Each number is 500 + 25 x the weight over its row's rms, rounded and kept within 0 to 999. Layers, rows and columns count from 0. Numbers have three digits each. The size before them is the row's rms in percent of the matrix's.

# layer 2 MLP down (transposed), 768x192, rms 0.056, rows 304-399, columns 64-95
106:490494496480513536526503512496551520523520489496525482518462507493460493508509470516494499431488
102:519509507536520465543487470491503483496450497464521456498476500494522497512476498486512501528535
106:562506533513537483531514475473464487487466486490494487533518521530442475512478478498506514480504
101:477500515452472553474531486460498550532524520461493485519495517516501528529489547458541433486504
111:478481529501542477465508538542524478507532525496529497513513458476500470472526472492448514454485
093:485466504486494530480509466522484448453513503512497487504511481516507521498496484504472493487486
105:514480471536472449536492510479473524521451482479512471517441507524472495510482480516520520491526
095:546492491506481472497526480497486516500432498430517506492491475468511485468541508502497487486490
101:487524505496534442533493489516483475524569524513491476483541536509509510497506524524509509483495
102:525481533561523494534530518511525492511471507458512489520522461500459459500491503491476486452490
100:473502457498515488482486494467478524462522497439493526550471495550481476482506465523476482506531
096:505476518524544459505530487523536445525539523513484510532507515494516536484516459482479522486480
103:480554503537529463463486498475567539478517527500498468474517449519514520489510486539503438506456
104:530513495508453515494519540498479478472474513460502472504548555529472493479479462531505539500535
107:587496472510450500508527487459533511521524487481494507479477502473513514481515482517473505483476
098:505491509514476435517492512476524552549465511533508504534504502465515474535515495496494493487479
096:486474491523521502496463525484512511455500478495491502499473509542441492505529513504517506505493
095:461508500483548494518572507498514481458518514519526542524498435520481503465485509517520548509486
099:500487526516499530472488493499502494519475529473534518518477522535478482465502501480484478461463
098:491537497517449520477497442485502506528474517535474502507493499512494513445554467501471495515493
100:517485549494434537494510429489528565511529476484490490499518490458490536499491510515540536529505
106:449516498535491522468486517442505494536497522447490504491511473506468467493552525528429507484476
093:513436510546505534492485502507481456513492530522535509459529522491543472491496463486464529501480
099:469484470544478450499540516525476531501495504495493496502513518504493551510512536489488510470482
098:424483508537507539460517516517489484463488524503478490530559473505500508518498511532458505474505
102:507491475505470490491456517506540470520532522490483497501488456504507523505494493504548463489492
112:531468509503528474501467519494514491520517529491526525478494510489497456513547483493489505485490
096:525519498489515452487440531527447523542524505506516510516489554507502499443471457479471490477449
098:525468499493569460515532489532519493482452500510540523508485463472521490517515493542560486520490
103:508502507498495514480494438475523476494463476472445486531531513452513476494505503516486491483524
107:505489503472509513494476470532457504541507513492510484511520484485536494479490486499518471521536
101:487472495512493526504453518536526526510492485504519511503475538526507466529509474492479503547477
095:486523533530487541473505452492481459512477497526494465511527485466497471478511490499481477513537
093:458516480478533488500481474511529500508493434481575501494477512547513517501545515522513477508516
103:502441492518545490513526529443477457507482547479459511490518491547504491482514506478538493532525
102:492500528508487526535517509482528495463526515520526516509534550505487488484454506500519475467469
104:527515469506490488483517531482501507496478530485548517498483498475446463490479507475495488504459
102:483483486534481515513501505480522488470469556444468506501532494503484459480481513551438483514490
108:504492507559506499518505507475496502502551529501502480468559491556445494497561511493471494501515
105:490520521491490505504499502493465494536477519489503496484491428502534493512551524460512468513483
100:493507458498504466453535471478475510507514471479511532513486530503491504487504496489488509524468
101:521509483487496479458526509496490488473503531501473503504513547495515483546490493480510509490476
092:508538489517488498474500496466508523547517460511511457485482510530500520528517557500515529484508
103:500510567465512525498491550483488557550497502493500488486494454529473470553529524505518500550508
102:459503510514482484510528493460496507513480483500489454484530455502487517479527478554470494497541
087:513506540491472502494515501509461503474519473523458518517522518536510481488496440522477476520526
106:470494487484492519509516485525507497501479477487522470540473529523478508476462524485542522492538
103:500453523552546510553499504479474473497489489500493481507474496523504516549491463476542481470505
116:509508478500496499512532491525542477506496478464497486470499475493455489469541527478506540501501
100:520511502529517498528483541493489480469485509488463486513486522468482519494495432483457489520494
112:481534490484522534514482495508505490480468467480536510501520461517502535530521489558517475511514
108:468509499467533476500487506505516490531466513451505505497502512485497482505526542487509508491463
098:494512565504547519517509456485505487483507530459510462518512481532557463484486463501512502480559
107:470436498516489500519457513495522501520517442496493510499512519504508533490507500499462472552472
109:465544499482477484528555527537471499485460520505510484506468477543510466524494491518492462466491
100:478509498523498495527505468518512502483517486574523536462502458467532527462481500538516502508479
096:497505477481465485522512485499526510574470526437516489517474539497477501519432522508492506503503
113:457482524477527470532509520501470462516506537496478472489491539502514519517494480469517481487518
103:486480503483507480528499468520454496485512485499465540509545426504528479473512442524534469545520
097:509520524495480520515491492531495488449475521466474508487493484463502497464504539504493497484465
103:482511487544474520466540485492497528470476466466498485473542503497524488482482505442515440481479
097:438426526538486496500508447512473477484493495499474470511492535485483547538491517541522493510458
095:516510519548523495487522501460480467528441496549483431500501517489525472517519506499505506513489
099:473512542513483513476495452527485479513524491511460509477482474524493549501473490499523528527516
106:480490504528517515501503496543487548501514500489483527479463509518506497491509524463487516498478
095:507490506512476510507456525512555501520535463464477532512509492508488504491531531543511532514520
103:536477537474490500545481473524528524504499506542522525543470535478502527518490550519473519506481
107:522469487503502522490526500507439507450495476484493521466494529503488489526502501514536547502518
097:482514434491501523545497532500485520495494476496521494466464516501480451474528542491468483494521
101:537505480545464515474499519518507503507514512520445508525472502493521455485476481489490517480508
089:484477534463503484520562495531434462490525496479492523554500480533507504469503517523499550484497
107:508474466502546426511529535487476473512500512505502501471508540496514511497476494488511497500474
102:521496519528497506522545495464485467485540530545477487502564489471496445495475485513501474513477
095:521501508539471498526527500509507466460498512462535476512507481483476480480535489535470488465482
097:528497465485537539530458477537444504462516496498487528520513494510487473487505531545484495514476
100:503479524551495518497513511550487511507525500523463485455502522473499481480508467485495476530476
105:507507498476484517508468501525462472458502529515491520504539474531483431523467503502556481554514
091:490513500517512487505503506501517490487504494547479522538533498440458522453479503487490470501469
105:491494498451514482499530497496482451485448510491497488503540525506493494515478467476480521502494
102:498511535502547555493498502501492519501512470492533505527516466515485484555527458499512482516502
104:510477499511471464542491526525515470514524463466518490509523500499498546529513516483499491506509
098:496473499519516496516525466507491521516529480554500510526525522480493502558472490504535539506454
100:473525484494518466478541505489565495502517471473496495501503454470495501506547518500489535508486
099:481480506472485508548472476463543525523542476472568508510462494495500520484528482524494483481493
099:529490504499490498477478472535494489455463524430465560526442493522531523514515493491471467523495
097:463497484512477563493494501468530467509511501512509438481482503498489485529536499478506535517526
109:500518507489506536481506512512452495474491498497491510501484542501504518490487474510501519507450
102:530476517483511484512506488505495487476474513489498486512502497483503507510499524518490521455476
111:501478523530504508475460496518493478493486485478485459499471506529494501512493514499504516479526
095:498559489526504461551538526505497500506532525488518555498521516526498528530546494494515514492460
101:533515491496469489475482439487539467538510522467477522481499490489499507508543455509468459461472
097:518458509489498539475478488517522498491527472513510506454473500533496515442430491543523500537467
103:506517484533510511515502535493491476466503521460518478530509511552522462528483526498474502503470
104:482461454490498524502524472480503491497472458513486489543442501482483482504485470494511524461490
098:505529492479489484545468496540491501509489484506505528496501480517487520557496492482521516494494
096:487525534501474446513533448510521525446511520475516487462499521474466524482497499525489502450488
# layer 2 MLP up, 768x192, rms 0.0557, rows 305-400, columns 64-95
106:447475510517458494513535473467497524486495530489510519512480504504504566484494498515542507479497
106:520470518521504485465525502485493550473511505489502489491493475503530477494547500541476508521515
089:493456520513516504461477497511526540506505525491479557437500492457506518529515517452527500513510
110:498503493510503486505523482506476555450462499478507533495444503461478541526517466523518454509496
085:520476487500462520480464510489471542526524484475492514504489521478494517511515464458512473488517
098:469502455530554513521501502513467497444509504510487486539510526521520507505495533470474467497537
098:534487504479496492550461518537519482497565490503525494555503491473496524497495542554517453508531
096:543492480538459460543483475497535533517512464487533508512503503538525549495502527523521565461520
098:502478539481484481508462508489538507486499451514506492505527483515484486514491518498508498490532
099:480517535465503479482489533532512487520475482468509524510514505476494523510458504503464505437483
102:443491460514497486484522511498520515524476562525493472440534500506521512502453465507506492507506
107:458476483536505505529510519546493483468483498499491532520502502453507475504531532487465507480504
108:498483490530515517479486501491507516501500499533464479506511510480451495486512487469508517495490
110:489528480473515492512476486501536491518496496522468459535496515503510520529538511507455492476521
096:529514528500483555460496523475503520507510473489476561487481445523526534501497527500512507531441
097:540483503451538500544494509447520505501492481577508484494467545452501484531524486543502503484520
099:526467498530542485472494465489564496552456500556453486480532477505517494483470500522495488481484
089:458501472492499529501514463523477475539521530496464488492476497486490538511481499466494515480463
105:487480481516480514501527499471544463501561485484482519497480547475534540553545500476496490551496
100:527459521526464469531492495467517523537472512499516528512510489505511475472512506466487529549500
112:505531510541498480490523504466517487482445512471503480465490483540517505529487510496535506454515
094:470530518522487507484492502468510496448506485517508486518524496487528517461503501533491474536498
101:509505500503485522477454529472504541507535488472519498507506530462465542524488509476522510519483
106:515517459481474477452534503516532484477512496497506518520534475553507528487526499521517505455494
099:508490497474501490534509500484486502525513507501493511515514532430480532508480546513545449513510
109:500501495539523513473484545440535485495496541508499507534506500529508504495531485455494523508521
090:543508506507560496503535494508484485502476491459519480479482495530505522510508476480515499498490
099:466466512504474509503525523502516514452483516564502463491504514465505477504483507459508485543529
106:484505497469490473468468501505508481530491442473492525492472506481500502502513502492488506539509
109:494512545498456489497483474458475540505514485474486534481508467483467508489483496457529447469496
106:498453489507484512501502537483530518503480447465533481513475549502485480508507493497479444513529
088:511505479500488493491519426476499521491485490463509465489540518534511485529540513483490476503527
095:530509498549472508534511527412493519519511504511561464502457526505535467504521524501505470490507
102:453467533515527507509495481498491471536521504499503520452504463464524472515504505498518551466521
109:517485534537498488521519484518559527494511490450501536541491501500562501499498471490526452514514
105:453484496457520467456508522493500524502516490493501505513442471508518486523501541514518533483463
098:445460505440509488485514484481465482513531470492477528543483496467519485493476503501518504488567
112:513497505490544528474486503499519497494501483498497492452550489477464503471544488507501501519477
095:483502493500539485478500473531529491507487538482515522475527518516507504518508530519462526510506
094:509503481491481515498514456484496531471486493472521498500539498515538546521507474463498485505514
096:456506491524550489584540453485514521519493510486473473507487518488474534490515523488518465505498
094:503534480462518548527539541492507501494531492514485473496519492512470478500552484496497469532489
105:513512511475497516466506498536533467466491536561482496495548486523540514513494525517485485454486
106:543485589466486503486508538466521504468494506500458529499472483504499488518492478486458515484486
102:536497498541521497503514460486487523511475493542508481484525483508496518483511491506555523482487
101:465537511463494536518497510493532557497456499515527505550498459524488484500493474454488489495521
105:564491488486506505464537500514517498499483448511474490515474507507480510483532513528529440505533
116:480476494500485481478520473516519473482542515487507503506497499506495529492493486528505516560505
098:475495491469505489508483504491480475497491517489483529498529497518471508463504484496453515502478
114:463535510490522465507479506505535495491526508510482526548485550483515510499517527523505502518489
104:486468463505450478524531517495501497504479535523526504530486462514480546497446499478460526500510
102:497508492498466526482498479524510528511498508480532477488510512441511511493517506521460526448489
107:499515461525456512523518480506480486501477449496508510552454491496514480475519494437462491485487
109:487494467538490501490553513484482505454520519459497477485459473527499476538486519491515491488489
106:535496552498491469488534500491496490519508532494475517560488539538502457493541483515520475532446
096:462494499497465517538513528489535505504508512537481546464474527499495487544474494467550517469509
117:493492501477518549490531552511501502457499499503503499486481489454500462489488479481516486516482
110:512540505530490490522532486481484527495522519534484514533512494471514506507514496497516480520485
095:526537533475499452465476511496489464488528522474519520506491504479504509543467523521537481542490
102:497547495484499554471471528533499464535523482498449508488507465496522479465529498497484518526499
094:454513470468523527519515485514507530503509517547498498511539528512473541523539490491469490535487
098:515503508540450551487507504495559529444537495519463428507497496486471493501505518495499465512506
104:499537478504511507470487491466522493516513438501467509513530511496520482503475502484511518520544
116:517510494493496530513529481460546501516544506473545481508504504520471501518472496485479495501488
099:487514539493484538487559532447480503507515519500524540475501481510497508497511548444506514525555
101:478503489488478465520482574517540516516505471503549502522486529517520492515541516457487497494517
103:543496502479456487494535464529478507504488515516542438501488534469480489493538540505504467490529
104:481481462486532492520511504462459491476483557488495503476479501537501469506501543545502467496512
106:487525487476462535454559472530522509510482452496478464486470513495489525565489518511503479530472
084:502488456523502524494474530500479480475462487471508533498481479519454517506509516529473520485561
106:526506459489516526529500503516488446502490474483552514500480507449514481496503519523519475473487
095:458464499488509503494525507463517502468481512524503520497539486480500486511519496474516500483591
096:463515532468487512513466476520469486492477472492495520487548505492505476480547519508492469521491
093:452461494464530512529475461509468536468529529545473515529534508512518513487516506513485504527516
105:542470546486467532537497539475507508497530498480528514486497519424478497493499515508471483521503
100:475516500492495508504497484497489487519505495507490487540512459508455464516505529449513476512540
093:524537464494521468510493478472484493484444518495489525478488481486489513492489501555549519484534
110:455566507463551503522522531522517497478484473492492483497515457507473497486503509511502522487536
101:444532524497481473496521503471479554468471489472499495475541517491548502484483490488473529488508
104:459513529497486551465495508547523526509561502463470528540484475525478526494494533493488517500518
094:521524468527488470497487509536527469496538510506535518544502488518517510490475487475531458468486
106:515469525482520521468531534500508513483541503478532503485456512491508494519523517456477515442551
101:492555502487549482463544517510490501499471472496546547453456527504484506464480549467480485481527
094:478496486430489501513549513512504478494541497516487530455485480491482495544478487479459496532504
102:526521488513484478476553455477526542502474470511504515521480520544523472558515477499516486492480
097:457506479496519557480495496415489485490515524523559565495530479482489463491481536527478503501535
106:540435501532456468522485471482495503480484476472494505470506507484510485570487503511484513495496
107:492521463486473525461504517550502543489464522472504513534462506537494487508477501526530492501490
095:491493501516509467520474511466552530494493476476528523466496489503507455511532529496477492472526
102:488449466484472514480492517515473478452452470499523514509487512481507508543563510494512492544491
089:502501502512514527531472472495442534503522491487508476489465467469489482444491490463442502483534
113:505513498519501491510513502455493455481504522502496506524480474538474478488509484514490451483460
102:459498494501509513525474492486533489468499512514491571495493493498501494492545521466517486462510
092:505523515498516469539505484514478514480508478541478521545526449501523498489494537498508512494580
093:477487487459466531531492511477495547503506466479526531475462536483489509472499537499467549486480
097:511416466434514521527519459506491501496458516520500470502500522486495479509475491481537489476537